Weights of a small GPT-style language model, trained from scratch on English Wikipedia: width 256, vocabulary 4096.
Each number is 128 + 24 x the weight over the matrix's rms, rounded and kept within 0 to 255. Layers, rows and columns count from 0. Numbers have three digits each.

# layer 5 attention value, 256x256, rms 0.0345, rows 32-95, columns 128-159
148118152146163129112083103145127118118136105110153112114181131145095140146104127141114128121120
128100138120131142145141109147120148106077168145122167155154119120073115101112169119117114120104
133139122138147145140117081105158095170122141134124080127123179120067155102106118147129122134110
163147154140131107122121127138144131147133101097133130123095134148163132120157127102165135117078
144133113119103077124149143126083162120104162112122079118112118154112110111120074117094134140121
133122130107152126134121134124106134092135152128138135111134098131155146121101125142136165109144
166141113082151165136123142110143134103111138146149109096115095126142118118126143102144110145114
130131093143093110132136151131125118133114110156183109060094145167179115125103079124134125138125
097132139148146087110087057122130143111127141112114124158176134186109123141163124152125121144112
108138169145147112104139164111105128139129117115148133142135112139126120140112128115117171137096
098088125130155148148126125108165119123110116155065101084100127152090114105159107079125122192091
168133140110124149139118109139144118145138134125133131126100152139133159134125117118132134133110
172121151137121103137135140167118126113132138164133113131102140123104117095120131131116140152150
109167116107155115137135123168122146125115093166136129075146150112100118181149099153113158141146
109118153112097179140089167085122125156113099139149096117125149094145104135136137111148098118120
106122101119109144109128134128092118123119102112140134144145099098109119107096123111103130115160
140143108157127131115129135164137104108139082124115116160112130154125138113144084112091120123180
126177113113142127159125125135111135084129095102137127171121138151118095136097155149134177109104
125165095122147130128089142103086172092127132117139167152125107162107136135162114159072140122147
126097145125122124140108187114138135086104104098131147094127146138170111154158128139099189174184
122158119145164117134114111087151129127182155135146102130098161117119131142151134111163109093145
109135116136145099124120116137106138138116112127123109135141134171173113096137144144156113133125
154158145165098172113127130146110160125110152140105130147122122112113129130139109129135159153119
134122117168143132096157117103107143137108154145122097180087161096125127104125119088112129171111
163126107131114114124094138116156135106094132120153145123126111120188171130111122108123147123114
150134101150109127137123102138092104126133093120160124149145106135142150129112161119137159128136
124120118123110116147133102142136139140098151110127106059135174153150137144093133135097142142131
167118180125105112106115108111107109118135128141163184087126150119136088137154121113185154129076
130109107135153064161132180109091118117129117102130138148136173100146102136133129094142125106125
154116119143107131107146146168143120124128163156132127163118139166111163128139122145113109113163
155105123129111138133130119118180095177147128123108129066132140150121110112131105098168122114099
145139115088151112150130104162112114133107134129136115103137151134140164134117139136138125102149
161158144103069160120134136132136094128085154151083153140140116120135104107161142118151131127125
138149135101132169114108172098117132151163127117150083109128170089131107119115130106102119125130
124117123159159144141142137113113125166130154154116163124107143105127138120133141089121146109132
132094091151167202183160149147126133111161141179156153073134145140128104149121156118135124107132
124143172102137125133104136087143148141119109132144112141159125100152071096083137140142160092124
104147113133127121089093106103146095102136098122158122111132096103122121133124132159127144160136
126096144136137099150154078124169130162162126077100170124116069125140137166141153174099096067148
088136127154126164127150117074192144134095130144145095093153123113144174141131153117124126099119
142105172160137176130105122073168095140117113179145151156089104213106155132125142139145151131162
123130103169134118123157133122135104155105110111119119152153060112138120153102118125157174147123
060113117141108103110112129131107111119103144125116131162129121064094118116102109141115173160112
143166122158137167083107104093099108134125130079129153173098116106148098102102164079162116119140
139142154091147159130112150134140094126117107054130176123141123153147134184130149138111159102141
139151145143120134130123133118163114174152153116125105107140142118139169144154150130135096101152
140123136179160119106195133124108163155128123109149102128159123161108168146138117137103138112092
134120124088120149132127085119104119110141121180158117162109077142149089157130155124118141152098
122145152090172158118134153123083137136163144137102114097168142158118110094150101123154131137162
118109139104140097108090099111138135119139104128122152195088100185167138144140141140118191164157
112118115123129144158135151121147112133123120105138124159099109117133134142088114128108110087158
053124168102084152140133170142042182124201130123129157091103146110117155127145112140123102159086
121112108094095136152085101099134072158097096154116115128136124133164126147148133135130099113148
108161157097120133134107129112097124079141128160098104143118127101114161150112118123148161129123
134136131138161163097120108136118107087123128122158132172132098123119132147126116161142115107158
083074153173128071126120139154148163092170145160126101129146137091117155084109118134130113146118
138093123150144097151138131127076136121140152127137133190114117131173118106093105132147156111115
160138135160125100081110100114126106144143159098140130122134158113117110137144103157146106175099
118127109098112107124105131118158119103163152139138104111112112063123138130118150144110168109132
129127112159085124120106136146119110144125093092123162077150133183131162141090139123153112143180
125145125091141095129124117122117126145122117125128138147156174099133136149152114124136137144144
117108149123141124100111150094106149143137085114124107159127121130171137145127098122131075133122
092100149078085085096140125100139119139142118136118175109118145140120082134094134162157103195127
158109110132135160127142118126127142166089135142138115141112148118080117099087113144102182121108
# layer 5 attention output (transposed), 256x256, rms 0.0426, rows 32-95, columns 128-159
126150113128109107158127136122134106122117125139116159122126096124126110104126129118145101077109
118138100123139130124123126133133117154113145147166131152145109110138111108100139138127151131108
155118143135091111179106136146107155118117155133116136127133138151148131132123128113107171074137
151144147150122115154113157139164139115138127088140158104123120142157105126136115107126129111112
160160107125114104123136139112110127114142121122102109150140179166105156123151148173122159128131
105125131146131127124163104139123126131132122122114133110121143148130149110159109109110129103150
137131143099135148096112106145128133126112128125126090126112122134163128136090172155123133148092
118134136127147148162126105093118116138135124101102110111125156120142122148107120111114106166146
134082122112097134140136137149163125119099132112127149148163085133134150145130129154128113122166
152076107118131093117120117148112123147125111112129145141149103111131150127128153099151141124131
127129083094104052126127141119149129105113146116115113119070171162139160133134131095081127123135
104115079111162126117156139114105138128112155127084153136102120116123155133126129115130157139128
120124199130128135189136151136150158139076149119162110083120152113172115171142092098098124127157
133127142138121085131141131122150099103153129185144098123148161115101119123155142118088118115162
152083158141094117133141130126113149113142097100127108128125140147110130112113117127164145158116
127101121111115127058133124123147163128157131111161114092124107145144130128132119110169135142113
112124128123132076122104106144132110105121137134125130098144122177135164128151136125129134175118
120125109124126126123099141100111089153134129107139165151122130079150119142081150158124164116116
075125102136152114090127127134128126117140140138136127166132133112124159120161104103130125156107
106123138097137097121166148097167124148161123148145124156121165107128108111161128113172103146152
114120106149136116152131156100129109096107152108106126134135133104130147120126119138151142126082
096160125138116126130121156122140134148107111176077165145134137146129120129128106131151111118127
125125132121128142119121143125131157110126168179115133091131106110128168115130129116129115144126
158167089141139078153147128153148088125108165129148131078125095099121119157138157142083105120106
111157162112129126135103108159127103130142080146105105123104106114124123115123116137103133145115
111131084094158133105142134127128143167121104099145159169138144126138149156108120132118146124108
106141137168102146139138125138097128145156120111119120135096166128122117134141158122088150121174
162124122116118115130123148132120142171144110162128133093118121114128084104128131133102139130126
087119151135133156105135148119141163164141130120127127116074104130144136130155118112164123122121
113130114130132144106137134171141133131126116115127145100138105108148104135152104139095119163139
167121179147142121133106150107141145145146099153104122091116127162133126130118145100120098108110
091144141177172143157111126111149133139133115148158095133102116128130081118112091135085178099134
124146129152122130103141159094161133138164145150150129089116115139142117148109111174111143145140
168138153157083099134153124113127154140146102146119149113123123135080143120127129168110094130105
132104135097099107119105107157151112148140096135106154134141114163168133152146118149120137120142
096103114126086120131116130105108139152118161136135116113103151166104189098188122125092123174147
124107128119114152063114109095154128095153122077154118143152163175140103151111123135158136109150
085141104091174149081150101112119168166117085125203093152102139104120117124153137153115142087103
111120077148141127107144163127126132095136147123091152183115139113131130108132100132140109160130
119120120052134114137164184124087126111066171149144120121120125116140111170122138107124159131149
156140107124153156110101149116174152121132127101127126114162136131122141111172181143101123132165
070107122120145126118123116088148116112135071149160116128115107111129129108149099105096146114143
128176130092125162125165109122111114137078117172144112175112069060159126131137155128140149125122
141087132121078127142189094166161117181107127176158150118146103138101067136084140099107154114132
120139106159150136113127118095131141174136103064155101137155150116097091129131169117127137074075
125152098094108098087110172115113100127129116116133119091138102130170121114154117121127135122134
113122121140124145140102129086149129115112103094116097086122113099110123095145139120135116115081
120158131084085138121099126151107108145102115091105143128134163113082119119153176124118169110190
129074121130097137100085106132151110141105134085135134107127134182147125181166110138108116145154
156133072124107127143107134124170090159116165116163145133100139098104096154115156140126162125144
099131145122174120120142141122114096133171116147109137145092121106124111168103097136133130105131
148137151095144108105099137159114132107149091144108102145105187170093166129129129175117116136131
093162108110081098132142110119093167153124106098135167102127091102138150123102162145153085085141
152098118089130153140140124140090104147154137099125148094161140102117139162107171150121111165184
123128176144144111117135133139109153167125114132141146133105132140121140122117109154119115117174
160128132080138116101116113140091122143099086129078174151098085163173130143141049142127143142094
097134106074095093153095122157126095114093137115089130142122125143166113127138096166148147169153
101083089130132109095129067140140139127111104069155120121078118090163127136162125103110094072155
149127118131159132169116123122064143144176116188169143148090124154107135108138111174096127137178
141172128118125128055077137154152154116145066130116104108104134111126129156121090119123156127131
138145117109137120132129107149112100159098193085168172122169095126117130129131104110109115125111
123125111115162084132095113149148115073109107157142129125100139091162101145111160138126142134125
108119112171133148089140089152134138119167108099128104140116170126151124150095096143137170081093
114123138112128091085109125150132149128155112093149122147123147101187145127133149125104144102124
# layer 5 attention query, 256x256, rms 0.0345, rows 64-95, columns 128-159
109108105124097111156122094135148123140119094101125142121139141149121125143161119115117070145126
138128130104125144103113167151120105129069118116122099146108162144145107183132088125147120095110
155085167129131165130160157122062098148158205224157154149109127108117097123143151160136209161105
090155153160138149216159150056121152147103114179129124091117096113120184116055152118130127123152
124183123134168092153125151086170110168095092050118101099114192176143113107021138120122101090134
122169118124173121141126124119155106144101105100091107113111141158143111113113141117123087125129
110113148159123124141106154129092132115106142112156110110134139160120154148110105112135079159109
109099133130144137133133125133098141124119107079138125131112157109153109142109154116148094124135
156116149164124198128111147129126140137117136130139138134143141133132112128108179144137140096133
121139149126156106143092118119131137147163133122164158091143130142121143107132102104141117120170
125135090133145136113130140166121136138152134127114150127122116125163129133143128125151123113112
127178160108144169135154100132145147161111119128162156129116110073098153141141154113128147095104
121136138111087134147118150162120130137111150104099113113115148160137115139132112078117078159133
133164131178159113125146155138091112133173100133106140131100151123175109130119143122148129129161
111145094129125091165133163135165094172149144173065104110138148120161116168142114100134116157122
131128144118125116110153104116133156124111172130148132134151120161117103115155109084081083108110
150137113152114115114144153082134149083135130100092137121108164114096105125153145122100127133092
136162114118081182130165161108141137121107090154159138183152125107128122144106149123119138084125
095148149130147109134093131153135121134119082110121129115116127137154146110115139102144096134141
175155155133139098151142110134114149135113091150111116141114132142121105094129117149151153141089
137144113151131123125115141110120131123124129122160093138111134140114147138156144104127186126163
127136144149156139101151106137122125156146161101141158141137127113131108105123131139138125135139
153144157133168126107134140134123141099158108119090104126126117156135168121162112151117096130120
162150139167095111117129132143137126126117102134139110096148129144145130154119118139160126114158
124122114129114122094098126129157120122130122071128133135111151103142139142144115163145149112133
094137107149143134102115106111116101138112113163136120139139116103137096097120132150134154142118
158116126104121136162119120161112126114132159105132119139137117125125127115112117119116101112160
139110143135116106102107108119105151129107142107138151116160138098099134132147123119095123107131
107116105131124132134123103092146164144142123153119112128115099148157128105135135144125112148142
097141147126134103088115114122100135155147131144061151104163124140142147126123100154100137121115
158098142087114107108143146127087114168153114098093134103100123144124125130138093131105136129125
091108120142115140113158165132114144123155131109178116145156142102116098129139130100118138128149
# layer 5 attention key, 256x256, rms 0.0345, rows 64-95, columns 128-159
128144152107155156070090122147119158131134152123098156146116105078140142162154128167158117160096
120117099154101101118103089110119135117158146123170140167117137076135112134158109162130114124096
120082112109121103088107069154142111133138137091099150142121130074140100121169133133143140171125
109147131105123138126144162110077095197130118127140131126140177187139129179116123152129074079120
112193064122208119141143166130101114182110103154104098103088146159120170098068133110110104100138
132074170118049124114079111140121102120146146083129168160152128091146092161177134172172114157130
128125099082097103143132128118142132123162130120090114147148093103091100124140133139102145143120
119107087111177141120178139135196138128134165137145119089120096104095134134122083100105164121151
097128111119132128143128156126102107121165153110118096136088124130108143134136103118121170124143
116120149147132131108117082136144146079107098100103109128132115103118102112111132152143126150097
125089130123116111123133121118130082135114140143133105200095134129142101125115112111126106147128
148102098146066101131117115137105104118103129135168085127153152130160132149119132124198111122157
166117163130146119146146119112108133119128095182129090118130129071148072168109093152140162113134
078082142127071151139131114094137153128134108133128107107110113133097122115170150138162153148142
158173164145129141118138126161122081088147140116160142120129103128140121108169145122096117142141
127119114168126122149136144133163122123164127113099113152098128150141182138127141145146110126136
125154151074120141139127071149092157135094130113148101131128118131140137142086120122115143133142
082103089163127164149084130130132123154166170120131161072117132127113142125127125112142133136153
163136119145139117139117068115150154146162127174147120132078133144121102105109109138161105106132
123113174126111124134135102097094129154106160111095111118182118098183140126132149107103165093176
118134111152107144106123161143108143113138127128106145133145092133155152141111099155133121101133
107131126125130134133108166123086169103131114148161076138096146116097106138134110138105117079122
071152125140125075106118117122133107120105105103128134129139124139124067116084115117133124131123
088123105147172113124150116162131108129140115109100143151106099128108145140089123142131142116114
147101168144169138128158125109102177075108148111065081111143124125098137133104103100105120136133
139107098112104124098119105161140142116184130102152147119150145136141133157131106115129132095142
129111121150135118107144135136141107171099076125136127079120123139152138161142101149133118148121
114117155155111148114147139091106131125148103117108109120095101119147108125118142127114106107144
127159140141133143137145101103135109144094146094157175152090130127101133091096121100181116125133
140136058119115137105144133115127120128134175078154170128044141108100141139097162128140118096141
129141120129122143112136135125139133106111098164212143161139102128142116109124129134140152142134
139125117150130129105113143114117103134126104156103153119134115138116140112119170152162154149132